{"n_kv_head": 2, "head_dim": 128, "activation": "tanh_gelu", "attn_scale": 0.0884, "parallel_block": false, "init_std_down": 0.00487, "beta1": 0.95, "warmup_steps": 457, "batch_tokens": [32768, 65536, 131072], "dataset": "wikipedia_en"}
Each number is 500 + 50 x the weight over its row's rms, rounded and kept within 0 to 999. Layers, rows and columns count from 0. Numbers have three digits each. The size before them is the row's rms in percent of the matrix's.

# down: layer 5 MLP down (transposed), 768x256, rms 0.0517, rows 592-767, columns 32-63
# up: layer 5 MLP up, 768x256, rms 0.0646, rows 593-767, columns 32-63
down592 089:540525441490500444508550461526462496481563430478484521519486519451490518539465547493485400521491
up593 093:430480473411464513519496435565465551411530643552557544483507443536481517529455521549548444558506
down593 091:541545563521433536521434467509469431510564471496537498513514550398523559408553519420484445425464
up594 102:446540623406533533568540589578483477442508666500556555476399469632485439537439494518496559457478
down594 098:513486455506478503485470538463559453506420394446500452599488450461493449625625538552480495422452
up595 105:492501451451453560580437416489581482402527476434333503475527462484521511507509513463528452484495
down595 101:539481494543493451477591592562537592453518452467547552442407526534445510499421511571464466582432
up596 096:488447526448521631539456496567550537555486530555506549417474514518394499442455457521502483504498
down596 091:564514529457457511592496531395462538556534410673565500501482607430610460465502474496464441582538
up597 109:492509537422418586468488484507560558494470536426570447478454520442394479506527345484518499477502
down597 112:421543582465496499507553592523516510511569462466552466523449450482489525475479477520551490516585
up598 075:431528499488494448403481491584510513502505543512483473543512485533435523456486524518475509561468
down598 084:569378529454482432496587447515483440491481526492480517517535524447476496559528509460543487503443
up599 081:483549501509465467503442500460543477396453497522470430519495441564571456473475422535494419522435
down599 089:472462429498540527478511516519525460527483446421540504519518551436479529438510515514563498509456
up600 097:510475454487492497474450502456518522541509500510423570482571498571479449443486510483472477482508
down600 110:525517492469504518574451429548558483482483530496607519492428569515476584545529535496448550531526
up601 111:422486530411543476512483495497540541501596506403538566431439461514401429541491518493505435490507
down601 097:485431447535516593513384528506504506489475440531441392519432481458477499407542423340501448495541
up602 108:553532561567466570568464586511403467437507500527490555487506474490470464431435593382494466541499
down602 107:473460448570483494525473471527470447464458406443515474443552511552556439453428364531461510545612
up603 089:455462414457504515508532519499532598521447490553592515481601479484442458504471511528495530413535
down603 094:464501571563424459623445548483545409476548564581452470590442432493600518359538502485495461547472
up604 114:393495450419495400478491435461636533554424522434428551513611422548556383512470511455537496444474
down604 109:473585445559548532455526547553517507501516446550504489471487427476489495518510502527545438548487
up605 098:448451486492491536562496449438433405468556474441527523464429380490491507490468463431548492460539
down605 100:455473461505456450463514521540618626459450507491506489434507510541442522567518461548458538561465
up606 103:437498542473493550621585614596592499458531496505519585396449458579550516481492560529553497483476
down606 103:468404539552457527458479510603567564580463475496506527596463503503432523474472498432513469618543
up607 110:505434590494494550460465504554453509540545512535496518451500501477502491480464453459448436641489
down607 108:505538516532487481395532567483439560420515518580522464415543477597654483465512490537407476499479
up608 101:450535510417482595540549534509493571516596547470480536458522523504582512519479477464531348563475
down608 103:522380569540475504444555481538469527548512505523501558500543477599400509551521464356499415559518
up609 098:553449518550464454556459574547506514408359541464521537628552485388409502506449408473472498508488
down609 101:507546488493445432407488460401449493458523366470414496426472539489538438512490549448591443526529
up610 078:451431470575509459449456466584629577522441528510509508487475519572458515506486494532448484501438
down610 088:529503436502493483488515516517478456499520559508522502496426465478498510500443538539487575483411
up611 102:461465589433565496578383453485384480454529610449431432425527471559506529510537526595531595510473
down611 107:550524425558509529497489497463471495488420445531517471514497569498544468505520553589499464483495
up612 110:481484434477463445508582516551514514512515435477485533514516492524495512461500408475429492463521
down612 116:481413543466454587556443471375442534484487507487544417461488559496621551488507481480518480492456
up613 122:456507520455519539586469522473454568498556487478445447506475475541507502502476439393427413465456
down613 090:462441541476467534578523464509448612512474541427500505475484499505470451480480437391465399478453
up614 088:521500546484615506519472488449424474413480514510488471402454417527463448520537444455527487539486
down614 092:551474464488502475486503533541546544519510495446490524556541510486483577478499595486554519441435
up615 097:473417492515592528455458485454446507428529457507508499485502550529522407532411483531468476445521
down615 095:483532521533369468432466608509496474588428574499398540515542544507545650499565498497456507515493
up616 091:491425471491556476497624440488515508584561501453441569391520434496442530550454384409453559449515
down616 095:531510488489499595432499502474493549483485488587508427543499625552501462466521543509499461489485
up617 109:448370601390495444420452392498570514468440446399480479447474426391415428471542466502530484504540
down617 100:400457465488562365458419507521543544421465496522571502551505543523421499527440484553541495557512
up618 102:499452485439492557436466531542486488484566573490503522467471577476490537525513441475494527448537
down618 105:540508426476496486547567546451527580410363452472422511537466483431437536591477504434530525419465
up619 115:523422479517534630639496605504580477536469493487586431463412578489464479505514489431432427567507
down619 105:423539569485511497395482453478451526539481593470426462473593498444427474512512451462413464503564
up620 108:527494559596512519493547552479507529464517613530479517558486516534496554434442534484552498500466
down620 106:417611560608442577580418490576592560615464433420511538588555440552369403488631430508475572401484
up621 097:484445547416470529514544540531575458572433503543444459450509530468332482475469531426456563539504
down621 089:537490465501543455491509417500342586538528464418506563563481489509454479532532494505422472452508
up622 112:469480480395505440542445495527511541549564416509465517510546451524515486467509435499553467528504
down622 109:514506486538474520544535491458469469456553542504529547555531432540538515508463471430525432534516
up623 095:483432536459500534485450518609489457496525540491556443460364540451546552515525509523434595617500
down623 094:520467433501471495547471524614501521438563544545559467476460458491518454578540474468510431428391
up624 103:411500439440463514516522447531544513525438477513451496496455496496531475405492504500588509606497
down624 100:488465475517493476561510524508535456553574559511571436532532498419504450486477521461489470483482
up625 108:482448511480449500611454564429510545483452536512519498448446472506470470509532459381520444512472
down625 085:502464507483439478547471502516484539501505509504485480509507483545508452443481463437445477486468
up626 102:455408536474454463528514580488553436576508521474534494465399492499385530445578538484466506409521
down626 104:540446407486474515432542456412529573457444458482536520445624507545442512472488456426455490552506
up627 082:511491587451501494464401655567463566536508553464428509463531498539495543505522550479492544472493
down627 082:538495392554468544578504427416509509498413474562556534532564542448534507517479502520484475509442
up628 099:478476442511434565558497461520533545421515507570466477480463482585499451482607447515452458485458
down628 097:450484478538501473461535506543545522465544559584446449436534491530462499536450366471546529456514
up629 097:546428486443476485456461488523625513457436510504499425487513539538417412449518534430543469526507
down629 091:541566463558507469513469567430559415467585487532400380481534560438475508514414484550576497497449
up630 100:464521436527469422551520626555608476539452595481537487556492563423592468459531513525549457516508
down630 099:484476619548477560457498486483556534501571534511422570528499501507385569473522625453517552526489
up631 091:526509522553471506494511489574441483460534464540523555501533540501437535480539453454497501477496
down631 098:499434528538412497477487566497486484486480541567465415587530514503533571533555578441521490608450
up632 104:515510456517457570535449478522502509537421527559478464499453469515492515493458465486451487426462
down632 095:471516533480450438468518462484539506432459502472429433475570497423547510520509517486504591595482
up633 102:491387580457548453497484444515529534476506440496440553536556437491479485461428468458519562494542
down633 104:512649455526508460504461453506460615562560537467493484461547467507509475506551458510435529446523
up634 103:506472480479498433542406488535613517453461429517538480472513572536414474472479467563495515457497
down634 105:625503529570493469514478425470472573470525498498466457543510503541537503585468450435484507541498
up635 107:536470555526560493500487542510454466496561515494460521556534518571477468529469485453454575519538
down635 109:470499552491473637462479557514516540520559462619443540497525506498516530486521497451488431550539
up636 086:537494517551557579493442572575434581459504588455378533419457530559440489527515505392533612507460
down636 090:421442521517515391469523522470525421464447483497605543587528471520480443474517518551538457552491
up637 105:435538476529521513578492603540473529466489487500491538477510458421381522533517508493550522527516
down637 106:444563475525527569499466482519499559458502477537426426521536508427475421521481573383547506391591
up638 101:476466418511514449472502489544515542509495549508478527493528470497495558460472429516549465506489
down638 096:588572440497597544443585526589458546549542433458424565487554580374516526490486576420546451395531
up639 101:497427576483530600596487635521493585468460593503507502474488505439517477471374503482439507561496
down639 097:519546551604514494502443431439507517538498418459451496421594443477389580564519532513471500517467
up640 091:528492477443466433543534406501520485596471478520523476461463508452453502469575448534422440541498
down640 093:562577418486444530536495573502445431449491528525494579582515485447498530463499549385500505515475
up641 101:468561428446473420494562575500417506510438501453610471455473448441435466461470411427585483455504
down641 111:575482545412458524546467490473502482516434442392558536471525486483429510535523474496564536503551
up642 096:511504566453567497491454509596604507434490609518522538539449536506486491472598515432560531532479
down642 099:519527478530491601503546424443544530479591461513432445494487513425496404545510422460495471454605
up643 106:491476483499527472460545558527549551430492488512398570516541510498511448448469444451458536488454
down643 099:464532509472501522513454551550515464479449496512490417402494561481446493487511400461592509475610
up644 094:596506397524455466561394506468557455446396478571408519452499463524416542481505482437496538461494
down644 092:499509454400508494419513575511562411471491576578616460520527512547557433496506520527486477464478
up645 111:556512572502459483477514442510496525491564495484497508440432515453387531529500484423527452487506
down645 104:459479487602501476409560531555530436511478447507445500517545515497496444628531522520533450504518
up646 090:412525431488570450526475465568553492485492553503541494441589455408482462470453501532514454564516
down646 096:552426397548436526568521525467445432509486563485453495512477481488626538490522464504536534473581
up647 114:521576462459461549653482551560488536512455428504524454486398508474585485503416476552558422506497
down647 110:541496411448465580520495509532577450570526500521378442488560477543458369483449556489447605491492
up648 110:520549518420516546573528579548572495476459538522504491478480529469515486489488520461558454473486
down648 108:482538532472406489544491474510502442544496480515558562481531482526457538506560437495539349501529
up649 098:443569458486514455573523489542532527471576535511489450415522508611418519505390508471485481478531
down649 100:490497526461481533523516461431467424424508493542552407480475466514517512469391459516409450573513
up650 104:556483546524372567509481578507466452384446551486504468482498580506455461464465525467420406483473
down650 106:487397494542571520508452516451413466440489427481517514497466429436448449467529573476559416482455
up651 097:446533579429517479448422544484536557498506543481453504509482488582516517470526497529426506406496
down651 101:500498560469405585416542541523486465531552433580509475511484547444552553470496404449578541488533
up652 097:495418613540550624436464519563474455416476569504464417428511507533552456395415551392522564552478
down652 103:419471658556489483489562452558567536490582591564504521424470528580496457518481594486421495514525
up653 109:566470568447494547537492479496505519452533547523463503505411477585444523468589527395410566457440
down653 099:440463413563561465502542532557517543565439503534487490500465477557463460415490442451510492455472
up654 110:468519523453491543523511551523475539558573533398524564475475533449492468484523476485496414556472
down654 109:526516525532456476399506511564521437549457446528385428478480387499441461535491498540433479494529
up655 105:452526436495468522510537549447552554438450558491450524525499505482467539453488422579502371573487
down655 100:486504521459506528545436506554493498474561379478545611482477410339517525448577535447564540518473
up656 090:500484495492575556486508466522601539479438510490439502469460540518529475476451454475565478508471
down656 088:467476485540492551495470503463430408500427455435582455518552523483502555456543576395488438444436
up657 107:539448497466560567525502533551629582445492546517422505528593505551455439468468422455503514562503
down657 097:477532554510538452394539489546510516575497437439477457505538485508462384519430529473519536460421
up658 088:427457440470581530491560440418490496433496552510502472510531482570464523454419518461544464452570
down658 083:557521503432512485494533393517487476474515539550512456505514618504458500426460462540543430487448
up659 089:502464523435532456587546575502475593485530492501519419423442504525429436533510530548468538501524
down659 096:507463517493395476482451516471471441565460385569514490650556439473517551447453535517494469532436
up660 108:556586432547487517549548636499457544482478494424480434484525480463484540489484469467445481441478
down660 104:471474505447417464552416423469462456538617503567558522491477488519521503440569480481522536530467
up661 118:454523429493520480464475463563537558521516489481402502504524503483510417491483463505524533528472
down661 120:516477471523429513554498509520516463549512464504492444515466486487522471480489435482531475511587
up662 106:527549403434512519450445476533527500473394400463470436517517475439493476448529399504570481532462
down662 101:487507498489450534487563512490433435525515496524561448449436631526451477487512581544586433568529
up663 095:466513451488511526432520552569513505537382491462513439486451499456448510453452440545528502532504
down663 095:575479479523523482500509549551462536545540437512481533563534492479567524500439521490491505530493
up664 109:558551562479465547420607576512412467499509499446443494516523481586508499497367490505498443486516
down664 106:491543457536527484610481466553591590464523526532543576437412573424507488481551504427539423560538
up665 112:485403523422454538492534415520461532498503519513483484524485458589470468445500448445523532404454
down665 113:505531515481501515504391551574552583542509629531495514528519519512533563416546436535532499518398
up666 102:328388542473451537571406455496513585497418654540498518530590480528502514434402509541548461494471
down666 094:492512478441485435453560578487456450476431521510465530520474482472508560446532524436457509472440
up667 114:422499557459553451428513530524543496502569593444485477513456418513514432522511473470559463545529
down667 119:492567469525614516511516532460423539457553527556430461379524504497580492477545403550543583491489
up668 107:401429463419407487469522470442518518509419432572549532553535508513516513450403508416470422568522
down668 109:505442517561503522512469449533463417420552425495434518558460436530554576401525456471427525559448
up669 109:508452513570517563540414522561563463528488570562531511404426413588468499482390506504434445551491
down669 103:488547473500449504445567382473507542456496463495485483532465491393459484459476486504482533542554
up670 100:405490503538448544555492461568575484434440447518428509501582438496554461469413504510486524561547
down670 099:475547513526579580527459531499424500481568492421491491464437526468479503534647570515520459475493
up671 104:479576488462458520499609482479541521524489542495543462477465506514543502448420502477489391533400
down671 101:525526443491596489573425572486427515474482553502422443473508493546524530492447540536567526506403
up672 102:327527576560511548448479495571596468570523464534491402450423531565527465424465514454459424605502
down672 105:585389448441552508587440515440408590530548484473558568474541484529449446576431512449513474448480
up673 104:521457522525460532470442460568466470466515552553443477487599495496418490492406499414439519443542
down673 110:578531534562545494483492490590494475452440544426511522586507503554435524556558513438561583423484
up674 108:531477542499498536472465491614536479499438532557548416459475530447522557403537506446476484569458
down674 113:444483486508571641459544421420536530525470498469518559480478496519563412466459578562473484534419
up675 114:501540553399489514491635496494536510376538514481504527532475395527534495464454422505523475533508
down675 117:362468511457386447443538604451486539488525516501559397558555503471505535432461473542536562519417
up676 105:532471528541491452537404483574529510484540570563447459538509541558508455520505470419494469622439
down676 104:486488477373483532499428472545576460532501505501523433487521473523568545594502390514435576472515
up677 099:501550586444507407526503556528480470467553528462551463417560474513532516492379453473623530418495
down677 101:586491406461487440507462520512473470548547452518480683542533575469500455433523491544540489561482
up678 100:432395573424538490428481527570445513480473523524366565548514567448517480534428576450452470628530
down678 097:475578462511500503587481515483591609508546526570567382430534399491468565495489471480470408477508
up679 104:560472428493420525535462539461491478458465550561456453514496477448475512494537430463497521452515
down679 111:497371521494509442384484452448489462529494454470566374538497457577481511547534450566614530588535
up680 098:473546503506516485487514501521477512501492533498591422400348466464545496496528489545470494521514
down680 095:539466440530550633466419530517516567628415488455432483467510582493570443439529535501497561490494
up681 093:536480447441442535490495523535470452525498444476528476510448534566486522438540504435400453504491
down681 091:519503499498550536480430475512512573373429562528392505454565551472464416490403469526531399503497
up682 098:526445492496468559530494492500387453541572397533490501557493508429402424499554440514536493563520
down682 104:486488505522547528464615499526512517509505465575500409450502575397566449542484430530485431446568
up683 107:374561466424535486471530501559543578505529565493543469456439464435567556505479541557515478624540
down683 098:546409599489426453526488544455443439488448448522600468443521470484457566493544488460511520519548
up684 093:547375511584495522560422461495535475495509479592433549462446538475520474477472440522542369498521
down684 101:481437503541470493495531585528479537352521575625473463458481538433582517481543503514542480519506
up685 107:529496542453434474515434627559467444485461493474523499500554503539439476513503409524572561445470
down685 108:536516432506453490569505463497451525496507485504471524512516440396504464489433517509516522495502
up686 093:497467453482460562545464507542534481519516472488563465440431497515526496474495436507544406467477
down686 092:615535497457438509521492532533442477512489527507499496569521576441453503566537481544556473363480
up687 110:442543514487473541590436565492492470475454493509464516540469406500493563480452490514477440467496
down687 110:450493450455551557520487539464504498492501554486440485473543542483509421494426494461473501441522
up688 076:501479508556464513475458507525533562366436440505477533466468469499564518466460516480495462533535
down688 086:559519518502512558496472472487450489580602566498478525520488467561465537485510513399535675365433
up689 115:396482674477453610458549481583509469547535564452544508438503466596487488471486427506556470514449
down689 115:521558416519567479534465432580546528557479488521553493456494430476428536509529568522513495453454
up690 091:494437526500489486497499495474478512503557509468468581503521387565514509524421485498467486585438
down690 090:521524363482534533448494469492564548658574432428373532523491580559421560518538513415530441491483
up691 098:504420506432575429504455528503568533482438519525443515530545489505525503462535474463498586492481
down691 099:464499616504524533540501537580478522475498492412578599505502532423568514485498576470537465487456
up692 105:537471571464542595598458554497438513517464564460534541483454527500478422551564475558485493459476
down692 103:527458422500523476527432510589364487428518440518505412535490538505453470512433512486454494426535
up693 099:405491573500472483513465505435455468468537537530533527509442510557495422484405548336554499523510
down693 106:543536556479544528449518452457520467549452499472453594462514423463512563465430582516458588457485
up694 108:450484487555421542498442470527447499587429486549444485523502541468517532432489418462417475538520
down694 113:549494400471580529500485426585482454466561539507398486508430437451507461497518579375434611514592
up695 111:486458512520464486546424525509455570388458581535522519537469509452523472446524509358537486548460
down695 087:488502513488491488538467472502476499478534559480505492510457503528489464499510512448534515537487
up696 086:547391646526488504578451469437453489527528448505508504532505419502414473462479506505503406457483
down696 090:498553442404526488522493572545421457511527554460625465498414597486544587560407535454517505588507
up697 081:422615447552428522547483437493514437553417477521396543463582372540461518411472454533563570405541
down697 091:511470502502457559556506527526492523496562650462555451511485581577459540557436527548501444550506
up698 100:525488469509462495373529621581530497505442516476469524450431558461418471444537433405533496396489
down698 100:381511488413490501481513540527487508449420534483531391529456575488548528542537517490410471457495
up699 102:470536680521454564647454631525609480447490499533478439431435489522537455524407463495489517448495
down699 096:523520420437421509497522574484510532446532534705410481574523515497495503498501526512474533503559
up700 108:448468545400406520500554492459509460458542460562470420507533351543486538492463474470470494454502
down700 105:393510534522478447499407548552461448585477541447390525400499604505494483492546388477464470446484
up701 107:467458541430511461603520504429546473488523501540533512522557523486540446491395472502495450527567
down701 104:487491482421531472428511456607456546546549516540492515566490489488463463427560574465585559488567
up702 092:526491478448565533392578503511484482406450505544573555428460478513402505543494373463539473477494
down702 095:457528532468508577549449408566537513493478410445421547448511543489549591477452569504516495432511
up703 098:516473479442462489433513522524517498510483490532499448523492475500492455401464552469501389530534
down703 097:528500521474512471478533538477541395485538433481495433493487562534494415516456459555527508507452
up704 112:494419476485518526461566605550567480411460562560542493449458522597471436511433511431466464537470
down704 107:428582480497527453532509538500502489573533455410508562513539549433445473535557385505573553478501
up705 102:555542414475480484584405517552438569475514537478462498491491364500436472456522470454469498541508
down705 105:502419565400485529456636472484546469467513444514456473501522511581486463562548485471542525515511
up706 093:558545488500485490561483435487408458495492501500549530480434436488471539494491429514468424518475
down706 090:510507552601566515462384632569570522503410548481505508577504500472567469529517496484542525530471
up707 106:568453522442486495438502477463463425508542568483507496473519476475424503500578459435464510541489
down707 107:483530482524461500580487506449463551481531476565455444544470509487539489507504527566456507485433
up708 107:480369569507451580491504477506491485507496469534527533520500437546547430483463545447369412453506
down708 106:520539380490486505649497538458554438489428494461572496500432423443536464546516443524470452585563
up709 105:459480564455510466539524654544496489506472526486507512488389429498513465431482428495530503513524
down709 106:547487537512440429485544436510463552430505528554513473494445472495524508450448480516380517493611
up710 087:414554468440563464510435507514555631466468558545502433542466500554529509415432586474504489515451
down710 087:496517463478477430392503554521432388521490515527498464544432549520471519539543513468464409445526
up711 102:522552441508492500560480503545371509503585474505527429464423498491550486521484513510487522473474
down711 105:546498524527589485489435450511421534484517452511468499501540464535587430529502447485533488512467
up712 103:499565471479421469579495471481472494524585540496478448540560462500546448406479548565455533576504
down712 102:487512518590456542484529532470543489499497476537405459467579581523538462475477491415531441410414
up713 110:482550556566459591505493575505569532540477555494556478515514544483460581495510389504504482483489
down713 110:445487573509465468450563578477597559585508474427543567547473439581500618495521472543488398479437
up714 101:536390532544444441496567465467598544452412492514463512505404352403547517439525450582479465484498
down714 090:497465568509394501490518552498558439579515594605489519560480589495651530359529493482548446562438
up715 105:549488507524516433593506496531468546422561567502441598563537467497413471519498492450493526550492
down715 101:543462492543565535483485429460499546438493538496516535471451471530478563545469604554439558449522
up716 111:426530597475512496538473462556572538515538522487484534389454480515462520465476505513569516508478
down716 108:460512527484445568510541532514448552502556476517459467484470494498530469448443523459514525483519
up717 111:477457465482545495469489550513463465569508499471561428527438576539593565479441498525552562455468
down717 116:531441509566518487523508551437536500502519555493456434601535464517504524511533395526520531503504
up718 112:508518499488492545502475443520444509484480459483483417455499483491367469452503397498511555563524
down718 108:390510472457481457547555417462544453520540502488472478536465507444565465406529507541502468579505
up719 097:482507455364488410480483459462532510545520461492557481552494504530515484488547506480434478496471
down719 095:465531464422534605456499613590499498632459490494431564464455487572477554498462464513544422488500
up720 091:406512554467475548515530482574498530512411603532602392490503503531550469463529465467497440487485
down720 099:633504460517457516483477504452563482433524470472470636580550519482453499462458569522540548489540
up721 091:543531515566532511392562429507437452435490536495388572483453561586489531483422490442528524466514
down721 091:476491510438397478553529415468589535536495551526511479545482414544471483450479506460479463500541
up722 096:573465535528526408446521609548616435480491480444520514449524513438456429521485440499518478556535
down722 099:445472548482497439507422409424491500452559507421554508514456560507538434559498542436501444503466
up723 088:467529491473475488524468435499446434396444491511515498474490454523458465521502427499572524494516
down723 086:582475543491507497456435481655494575495589572538550513511459535466542521496495585533405533541468
up724 096:535476511523509488463486548548433586537538585483576482462511502493447537500479538461513490507495
down724 102:487547434550394479482486498514499456432466541439481507475533500464491514550560589405527534481543
up725 103:489524544423467515509514449509479559485530461513522483430469338630508453495425530493527538480453
down725 095:391477492429490594530446500464540536513439438491503502487546618497496475553504516508432451640465
up726 095:425519572442538488493537531520547505570614518481489486497431437482410480507488495455475512516446
down726 097:530464505534464561589512503538455559449419514598364532467549580451517505476455493470535427463504
up727 074:502519608474422546527447587478569528522538458524458489506460498495393465502512583496367533543454
down727 077:467422514503447483526513528560475504562565516459478437554504562435581526534505504494546443508430
up728 085:499503533534500392452433513482506542529446513456475506495574529574545529508535508566419470587510
down728 094:547538598520476485498565370422555494578467481498528535477440464505505524557541454459548487511447
up729 103:466518509485448583484505520511528575548520513521533555500536507470448524446544488533468444464466
down729 102:541484476484564432585453458440514453474536513506540576423495463560634551477414519573465491598477
up730 112:509537554442398505416546521583482498495490570494447427526475526509498509449503541423409524421471
down730 115:403454428431510500564491524552464454568516494483504474605443579450529521509629428563439382466475
up731 096:493583507482437531599512481562501551429508516453518508528386532523454474498527528487444522475529
down731 097:520382447536556437374488529408523538490476544484438492469491541535473429556383431494508509534501
up732 088:503584468535434439542481514464570464502437410468477409500475474482412518489640439513569498489489
down732 096:465508577487451540486545487453605528511529473559525443581520480516525489565409553555364415472470
up733 086:524482544539525542579414572445457533487531479436479525488456469625515365502430551527474431526470
down733 092:514550527435395554444551520498518550471485521448499466573583472397545480534480452594497593504535
up734 092:515446500480487496491412585476432532501506531444513469518529472499555521486517486456493459515477
down734 092:514400563463531525510505472489480456572527505452499509508550463491455462595530457551561491584530
up735 103:570501471492430496542532565584505486491413560540502449466523548486495505465581564481442496482469
down735 104:445442534494525455522479485502603569520576473504508502474418437490551447541491521507538422536513
up736 096:477531521447481582484433520492458473514418542537542527449394553547471507452475482450572569516498
down736 093:504428541534526449487503537509494493455537558503545442424426565530568526448422449470505527488520
up737 095:441556412476459498435545555474536498542428587516514474489513523376463490477555384544428518462497
down737 092:545463506493437450511381489509537535545520479536496580507518488522482461480493494384557530580562
up738 088:462531483518497505553492547521495523521545552418442520474556558612532532446513520502447467552428
down738 093:527492465524562555475514482485609470469493473472568464431475497469532459603543527508586480432433
up739 077:535498513444463534473493552590499547471531470428524345556526540464413501495469501399402470541499
down739 079:491457539578516492582423500470435589559506447457491561494478469435486547469569528508536531538484
up740 108:502450440453487538478537479522607469456428582496516551461476427651536432481483491547417405593485
down740 091:561548450447581579471474540480451507507521445509458551449537523428555546453408434528515498412515
up741 104:467494575453420586631545594501551553493486565529593589434509350448498448478465477538557440488528
down741 108:460544481560558488496542407521593589469536503532553527478456555516496582553531519542584572383429
up742 095:509496462537468423523454447495508537461460498498442535452476467501537448540453372449507440526528
down742 100:460493459537484519548495488415457538424515570521542554548563545461439603562545541492494548569514
up743 097:489427612455524447571451501527486493459486565419495475505444447516413462493467474482512528480438
down743 094:493581462479481467486406558483515486478566435539433521571502554517521450495577429441448436482512
up744 107:412571488556473471532485533554628563470418557544497556593533507507559518480453556546463442586487
down744 097:511519505570469468375581432424471506501483552577461495450554388457456558487403457497411565512496
up745 099:501526488489448416590503532543445464484510488491464482525511514467349557489501508475536519494518
down745 095:448509457460482415365463615539491446584601483483545461474444532582579538508540508557491480540429
up746 107:500475544537427488543469487502521467532454489569486551577487473465460430500441427479448484527448
down746 113:468550454498536478526553526491541484528675425484490437491472482518594550470574467522558499497559
up747 090:464448720474480555453511523600553537476487580524487631468439375541490457417508509466499479479488
down747 095:531567436504441456489497523535512601531528553479491530550545552512528484556584557426522510492497
up748 108:469476541534469595529423554497485572463477466459468535494563493478503453497398425494554475532524
down748 111:504494498511560491525487545465472535462464523523460499511570490427515495500445557514529493522509
up749 089:459454502459481510431479556547437482481375553521516440434426541466457450466506559460488520526535
down749 093:568564490560578557540586405548546557557455456428424630527618441500490558520484484448510574500438
up750 099:507479581498501526493449467507523562551546498494447569400435408528475371501482446482543468448474
down750 112:555482570568498496504453489551509485562448545462527568473537492420535542517488468537571514433530
up751 114:414453621537521554479433549507564529453503495469541424479522468577488552463420457481467455472456
down751 100:455476510416464513595410462599470522540518505482505487469413502502416543461474540465450486492569
up752 098:518483614458527528564577546483454480597518523451468497497510417562490438463589565504488488568465
down752 101:409540459515452523563411467595539513375528552521473488455476524505513444519484532455471458522578
up753 111:505505466523560513513463527533536609424457462427352534445541508456458484521524473474473465547528
down753 104:459534485520538496437566511399448492328571448454477481532470451528622537588543516574489477549427
up754 101:483566588508487525406558559541569513497447498474573540519453455478419496474524409476621493538507
down754 097:500512478448434500463478532493487480433597493497453465546428553598498520581575541584464507444485
up755 111:473491553492514572514577538469510507514547556508462421576557494568538452483397407501459474577496
down755 112:440463471470445436533457505509426441451509463450549597452532481526429548484485576438529513542479
up756 101:558485448478464549465523476567512525457408604488603587512489445515450565492504597476486407565488
down756 101:568554525572463511561522523432571496534490409526493452486482498415502521556509574423532521477495
up757 082:517474468523548593491444409488547419463449550572454544516456469484469433427545521431523446462497
down757 091:562493483524414446532605463496482456560560520534434475500456466430567564499463479545466478550416
up758 089:472526536420449584553536640618516481508416511571555461489429532515524509479494489435456475526502
down758 088:554498450545449514433468443561440471461583503511536483543530400494472493464510465524462486485497
up759 084:562523433482475473519470490583524536455408524552530454449463478479491487492545420540619541498487
down759 096:606534451508461421435496497524464531567508491517458562544410423553521500547426523495488603478492
up760 107:458522502436441515574487473530555528436410493551436477534474443447510480490446517461623527527577
down760 102:398556522500514546649447500369508554492601499550457478446566472539516432569526523453513532480456
up761 102:501531566488500445389531492499572515414506457478480634522529570511471470503465529513562462593470
down761 099:387581441537482545519550499466446565540495502472458447550434546554473552511542467422455499587535
up762 109:495545463542511470444476497467563508516539461476468475429447536479444569427534418295517495462540
down762 099:470541474501487473445500547553486438539525478435522550528452611461594553592513482493518571527516
up763 098:528550391473450499556499464631442544463510496509467567472447498458492488520567523422478421418492
down763 087:445508485534469532398569517526505480541455486474552543579541463492465445489477515462417505499536
up764 107:535449532462466502418538409523559548393471640541445489498512497534537495461526537475462510536522
down764 112:537484417522543601543528485508464526513492482476580464470540454471473483537500482453478425500503
up765 105:464527385477511411456579430470545486513531532455506519474495446504433499482503488454600407503465
down765 099:429578531483500532554533640506481495517502418395560480460446489554489456524444495492398544526465
up766 108:485527557519515495570424463538451525501550459471428597553600472484376527486459566549542541608475
down766 112:540435402531505470450450511591476570423464535516533498525502441526525485546466491537493513551485
up767 085:499506537447447440476455504517460541479506535544494398467464554499441521468583469550453487487473
down767 094:406476570458459518576553418565559467509549511500525605434559469522480586481508531520436530485481